python train.py --num_hidden_layers=16 --hidden_size=128 --num_attention_heads=2 --num_key_value_heads=2 --head_dim=64 --intermediate_size=512 --vocab_size=857 --hidden_act="tanh_gelu" --norm="rmsnorm" --norm_place="pre" --norm_eps=1e-05 --positions="rope" --rope_theta=21900.0 --rope_fraction=0.5 --qk_norm=false --attn_scale=0.125 --bias="none" --tie_word_embeddings=true --parallel_block=false --init="uniform" --init_std_qkv=0.0412 --init_std_o=0.0511 --init_std_up=0.0589 --init_std_down=0.0589 --optimizer="adam_hyperball" --learning_rate=0.00535 --lr_mult_qkv=0.4 --beta1=0.9 --lr_head=0.00715 --max_grad_norm=1.0 --warmup_steps=339 --schedule="wsd" --decay_fraction=1.0 --decay_shape="linear" --final_lr_fraction=0.05 --batch_tokens=32768 --max_seq_len=768 --doc_mask=true --train_tokens=225700000 --max_steps=6888 --dataset="wikipedia_en"
Each number is 50 + 15 x the weight over the matrix's rms, rounded and kept within 0 to 99. Layers, rows and columns count from 0.

# layer 3 MLP down, 128x512, rms 0.0589, rows 0-50, columns 384-447
65 53 55 66 49 15 61 37 50 56 72 74 23 43 62 62 70 65 45 44 67 64 32 58 39 36 43 64 67 28 27 12 42 56 45 44 56 46 36 54 64 30 56 26 59 50 35 52 48 66 66 42 17 33 53 20 53 50 64 15 42 53 53 56
52 28 28 55 41 69 44 64 30 38 50 45 61 70 57 39 74 81 41 66 55 68 43 60 54 62 57 54 66 54 62 69 53 66 62 42 52 72 40 47 42 40 56 45 53 64 51 49 50 54 68 64 59 66 54 50 44 47 54 45 60 75 22 66
21 28 45 77 59 59 64 57 71 70 59 28 53 48 60 51 49 68 62 49 42 30 61 66 50 54 71 72 75 54 57 85 43 56 24 61 53 69 59 48 43 32 54 47 82 71 56 31 59 49 43 85 54 24 48 65 95 47 70 41 65 64 41 74
59 56 56 45 57 55 46 30 55 28 73 57 59 69 65 64 54 76 23 48 24 62 56 45 48 48 64 31 55 48 63 40 63 35 37 26 34 49 51 32 56 43 33 79 53 68 55 64 63 29 64 39 16 46 40 66 63 46 36 45 74 53 37 69
43 43 60 43 45 58 61 40 58 29 43 58 69 63 56 56 49 51 34 60 68 40 40 36 73 33 57 52 36 51 40 48 33 31 41 55 84 39 58 25 50 26 21 66 48 44 68 78 55 51 33 44 54 62 70 60 55 56 52 48 37 22 70 46
33 49 44 57 61 72 55 48 53 57 14 25 43 37 63 23 57 41 57 54 51 59 55 66 63 52 49 65 29 45 35 45 33 44 25 47 46 29 46 41 48 20 29 51 37 55 54 56 51 53 32 68 42 46 70 21 54 59 57 68 53 53 67 34
51 24 13 54 31 16 60 43 57 28 47 41 59 73 65 63 49 83 58 61 31 46 34 34 60 46 43 39 76 33 59 29 44 42 32 76 46 63 55 47 42 40 59 52 38 43 48 61 44 52 32 73 45 40 54 44 35 44 67 31 28 30 34 52
60 34 45 64 47 43 38 44 57 29 38 27 49 52 44 37 60 43 46 58 36 48 76 21 60 61 53 54 68 68 42 46 43 47 28 58 50 31 30 62 41 76 42 46 63 43 17 61 32 43 34 80 72 65 76 71 43 42 44 37 76 63 39 75
58 86 36 62 40 99 71 59 44 59 35 49 51 62 44 93 48 23 39 78 34 37 76 63 77 33 59 51 46 35 47 49 63 50 68 21 50 30 55 29 41 30 54 30 43 36 75 59 41 55 49 65 44 51 47 43 47 36 50 56 58 24 69 29
55 28 51 48 39 85 53 77 42 15 59 71 56 32 63 32 33 51 50 60 40 45 62 50 63 47 52 61 62 55 51 25 32 51 45 24 53 50 66 07 45 51 46 33 18 28 29 32 72 67 47 70 53 40 30 45 64 60 64 63 47 73 48 48
57 43 42 52 40 54 55 65 28 50 66 65 26 35 47 56 55 78 49 56 54 44 53 54 34 48 49 62 59 39 44 66 43 36 46 65 39 50 42 23 59 38 57 38 49 71 65 49 74 57 48 60 60 30 51 48 72 49 57 59 30 49 20 22
55 64 54 47 86 65 41 37 61 47 40 08 40 54 57 55 53 40 46 43 45 16 69 48 41 52 66 54 47 39 49 22 56 60 66 43 49 42 50 63 55 44 39 06 59 56 60 65 23 42 63 50 34 46 28 61 63 69 19 50 34 63 26 76
37 31 67 37 47 17 42 18 78 34 52 33 54 45 68 63 31 27 62 54 67 60 68 47 70 51 48 24 65 36 45 73 72 67 41 81 51 20 59 46 80 17 46 22 44 61 36 61 67 45 42 45 59 47 48 52 27 64 41 63 50 40 30 47
46 14 35 39 40 41 35 42 59 27 47 61 77 58 63 31 64 53 33 41 50 86 37 39 47 43 31 54 58 39 11 39 72 39 71 07 48 45 37 43 60 38 54 53 50 49 59 65 47 49 68 63 60 61 47 47 64 43 36 37 51 49 54 37
42 58 65 60 19 53 45 55 59 30 25 49 53 43 57 43 44 51 55 37 64 57 30 37 27 57 47 70 51 32 85 44 70 41 38 53 52 60 42 26 57 72 67 50 78 40 40 33 42 51 57 57 24 46 39 65 34 13 28 18 73 62 25 67
24 45 53 21 70 75 55 59 59 41 48 78 54 45 18 53 50 56 24 41 68 74 66 63 43 29 55 43 59 67 59 31 60 62 46 38 65 65 35 35 40 39 29 61 23 61 35 44 44 36 57 28 43 57 22 52 60 59 40 48 49 44 50 67
29 25 76 65 77 69 71 33 52 38 69 61 69 51 26 55 58 49 41 48 37 31 60 43 60 56 57 56 46 66 35 48 60 47 63 35 66 24 67 51 69 37 65 39 56 47 79 39 73 43 50 41 65 69 37 24 56 50 67 30 57 57 32 39
54 18 65 23 49 82 50 21 52 54 30 23 40 48 31 50 64 90 42 53 53 50 79 60 65 44 51 57 39 49 61 75 55 56 46 30 40 60 44 69 77 54 48 41 13 68 85 43 70 39 58 24 74 56 55 59 47 38 65 70 46 50 40 59
41 46 49 69 45 40 60 44 77 44 53 41 53 66 38 50 35 39 58 52 30 69 44 37 76 48 58 25 53 64 26 57 77 29 69 68 59 62 59 44 60 56 44 37 44 52 61 65 46 30 41 69 48 36 64 34 32 56 29 44 40 35 62 48
38 33 40 61 48 21 42 52 54 62 56 99 44 43 60 55 48 21 47 43 53 82 67 19 61 74 37 40 54 36 47 27 72 29 12 51 67 44 49 61 63 42 59 24 49 30 62 67 56 55 39 47 32 48 41 43 45 72 58 68 51 61 41 74
59 62 63 72 41 53 64 54 48 24 50 31 50 36 53 81 57 44 37 60 44 48 42 81 26 57 44 36 68 36 22 41 43 68 33 40 45 75 48 45 75 55 55 55 49 37 57 53 44 60 65 55 46 53 32 58 66 68 70 70 58 50 59 26
32 40 48 39 32 84 61 40 29 30 90 48 63 59 66 48 68 58 49 71 34 38 43 70 57 14 53 53 50 37 44 31 55 63 67 65 47 49 67 48 60 53 68 58 45 59 38 59 55 45 86 59 52 48 51 63 56 50 36 54 47 37 53 35
41 61 26 47 41 27 37 36 45 58 54 39 68 52 26 28 45 56 68 32 47 56 65 90 75 32 20 55 68 56 68 66 56 55 36 59 48 50 30 74 44 81 56 44 51 42 27 49 41 59 45 40 56 39 40 49 61 56 49 43 48 54 60 54
50 44 74 39 62 63 56 45 37 53 22 60 56 45 56 27 63 43 29 50 60 19 29 40 33 65 31 81 68 40 60 59 54 49 38 27 42 44 30 48 63 42 48 58 49 48 44 59 45 52 51 48 32 54 55 46 66 51 69 51 22 71 39 49
70 54 43 62 57 45 38 32 68 51 36 54 38 62 74 35 31 62 50 46 59 43 51 67 47 26 29 44 63 33 45 42 64 52 57 70 49 80 64 29 48 82 73 48 57 70 38 30 76 60 62 40 61 43 92 36 55 42 51 36 67 70 59 55
24 46 27 68 47 43 61 47 43 50 72 18 57 38 47 48 63 22 74 47 69 32 39 45 71 45 48 50 41 39 64 57 66 83 65 09 66 56 44 45 46 31 66 40 30 38 61 76 39 51 49 40 35 70 57 47 72 68 52 57 25 51 30 52
40 38 84 43 33 34 56 61 37 68 65 78 37 59 34 28 56 23 47 39 34 37 51 50 42 22 58 47 64 35 50 21 64 30 48 42 57 75 36 62 30 61 60 65 73 39 19 35 64 22 51 74 54 45 58 54 77 53 41 45 46 86 48 69
41 45 53 39 70 43 51 68 29 70 41 40 63 59 56 24 62 41 55 92 43 73 46 34 42 51 03 45 72 33 46 60 37 44 29 49 67 40 59 40 33 51 71 80 61 42 51 49 58 68 49 94 64 43 52 28 50 33 40 44 77 66 31 24
56 60 52 35 25 55 57 52 64 10 56 41 49 59 28 42 34 68 55 28 69 27 40 53 32 48 65 50 26 76 24 62 27 66 61 36 79 46 39 49 33 59 34 51 37 34 54 29 18 12 76 48 55 48 13 53 58 66 43 51 21 25 17 48
49 14 39 44 64 71 58 54 51 39 31 55 69 59 59 25 70 52 59 59 71 61 59 47 49 25 55 18 38 42 62 58 78 30 55 65 59 41 36 60 35 57 72 62 43 44 44 35 03 62 72 34 73 49 28 55 38 37 59 23 54 63 54 48
25 33 50 33 78 56 70 66 55 34 61 42 86 74 30 62 76 60 38 34 82 45 63 84 30 43 54 87 63 55 36 44 69 68 72 67 71 49 62 50 42 50 86 52 49 63 83 65 50 70 29 53 52 52 77 41 44 54 65 41 63 54 28 48
52 56 57 19 62 74 48 44 41 41 60 39 39 52 51 44 67 39 50 64 35 54 46 68 59 66 66 45 44 79 44 45 38 41 46 38 71 38 38 45 51 37 27 21 43 59 41 42 35 53 63 36 79 41 64 30 46 38 53 34 24 33 49 43
50 59 88 35 34 43 59 51 36 41 61 49 54 63 51 50 56 39 40 33 43 75 34 35 61 23 39 52 49 68 65 11 28 49 49 53 29 46 36 37 45 52 63 28 16 59 42 57 47 73 70 56 48 18 50 73 25 63 41 55 52 57 60 17
52 45 36 53 68 53 48 38 45 54 72 31 58 41 50 47 54 59 27 35 66 55 36 46 56 37 52 54 37 49 57 65 65 75 53 54 64 66 39 58 47 58 56 45 50 60 30 52 75 43 38 66 47 76 60 45 71 61 64 38 55 53 24 42
52 82 44 71 28 45 43 48 24 64 46 78 16 48 47 44 72 38 44 49 36 50 75 41 48 42 47 54 60 57 63 28 29 53 62 69 57 54 39 67 58 71 36 57 40 59 61 13 46 74 50 58 40 65 45 48 50 37 67 42 92 55 31 65
48 36 48 30 52 61 82 13 38 49 91 69 51 59 82 54 62 64 58 56 22 58 39 39 59 46 36 58 23 56 37 46 40 70 48 33 37 61 43 53 37 39 55 30 66 64 59 61 36 72 27 83 67 33 46 57 43 45 38 80 41 14 58 42
41 47 26 50 79 39 44 62 48 80 24 36 52 45 24 37 82 93 69 19 30 27 63 66 74 53 68 33 63 49 66 39 65 51 54 34 50 30 31 83 51 47 58 74 46 39 57 67 47 59 50 57 51 88 63 62 59 26 61 66 49 49 66 29
50 78 30 70 71 42 51 50 68 45 43 41 60 35 40 68 63 45 78 39 59 49 42 56 67 75 48 33 58 66 56 41 56 45 50 50 64 45 45 68 46 58 77 47 54 51 46 52 56 50 44 64 67 49 57 59 46 50 28 48 43 60 66 41
52 35 39 66 69 44 47 59 40 65 38 42 50 49 42 72 61 31 50 43 38 53 20 48 52 49 44 45 62 58 34 53 68 59 55 62 48 21 16 63 40 65 56 28 33 76 36 34 45 16 20 43 35 56 58 29 60 59 26 58 40 44 43 52
58 68 33 27 40 41 22 31 52 55 35 55 41 52 64 56 81 75 74 49 81 29 67 62 44 77 39 15 50 69 32 40 39 40 28 37 38 38 52 59 31 27 57 59 56 52 43 27 59 46 67 55 53 72 37 47 65 56 57 11 67 38 68 47
54 64 66 57 54 45 48 35 28 71 16 56 63 51 53 32 48 67 79 32 47 46 32 63 36 67 63 42 68 47 31 55 53 45 65 48 36 60 36 56 60 65 63 68 59 57 78 32 49 33 64 70 70 45 54 36 42 47 40 65 62 25 59 45
38 73 63 57 21 67 56 64 42 37 63 58 44 52 57 58 48 64 46 42 58 62 56 43 55 38 78 83 52 30 53 58 33 51 52 26 42 74 58 66 32 48 52 45 84 87 63 51 45 52 63 37 51 29 43 07 76 36 50 43 46 65 84 19
40 53 65 41 47 44 56 32 39 54 49 41 63 57 45 35 71 27 43 79 30 41 66 83 43 74 34 62 72 38 26 62 59 43 54 56 51 46 69 58 30 74 36 31 64 55 39 40 49 54 55 40 53 57 48 61 74 85 42 41 65 60 47 37
55 59 71 41 56 46 29 35 52 60 63 36 89 44 52 56 67 54 59 28 50 68 47 77 39 46 28 30 51 40 46 43 41 61 64 51 60 58 67 14 38 43 44 53 75 53 77 61 63 61 46 48 54 74 49 42 41 25 37 47 72 62 47 55
52 40 46 46 26 43 58 54 49 44 52 40 26 66 49 44 67 70 58 57 49 39 20 44 42 51 33 42 33 50 54 45 53 22 43 39 62 29 38 72 21 79 34 65 32 60 51 34 53 29 67 32 67 47 65 61 65 67 37 49 88 60 35 45
65 49 42 59 21 68 36 47 42 82 41 40 45 66 52 40 57 61 25 92 63 63 42 63 38 37 29 54 42 51 42 66 38 40 36 62 46 37 55 52 57 90 57 42 44 53 55 42 57 69 45 70 64 38 27 48 54 59 45 55 54 78 36 43
69 61 36 64 41 58 62 29 77 26 47 33 39 73 57 50 41 69 49 39 46 60 55 53 62 52 47 67 32 57 48 21 29 61 51 55 45 48 42 56 38 52 29 71 42 21 53 59 69 48 35 70 63 24 55 56 48 75 36 59 66 67 48 55
56 45 50 65 65 28 52 41 23 77 37 49 59 37 44 48 67 62 37 28 25 78 57 29 50 46 18 40 29 76 52 70 79 43 52 50 70 41 47 07 46 52 33 41 31 42 44 61 28 37 50 47 44 54 34 46 24 76 37 40 40 44 61 73
37 59 35 65 75 51 57 47 40 57 38 35 73 27 48 56 72 74 41 57 35 25 44 51 49 32 62 43 26 48 49 47 59 68 48 67 48 52 64 69 60 65 39 77 42 60 44 67 52 70 65 84 34 49 73 27 65 73 48 50 43 55 47 49
38 71 74 79 68 45 64 65 38 19 40 99 35 55 75 26 46 34 53 45 68 64 53 62 13 46 70 68 68 68 65 42 33 47 36 62 21 27 33 57 75 81 28 71 51 39 59 64 27 32 69 56 51 67 49 29 75 24 36 39 51 65 57 43
61 74 57 62 08 41 60 50 44 30 64 46 44 49 25 38 67 40 30 74 26 61 45 60 30 65 63 42 35 56 49 65 54 54 46 44 76 40 51 60 47 52 41 25 40 44 68 43 63 53 59 33 36 66 37 59 26 58 42 46 67 36 53 47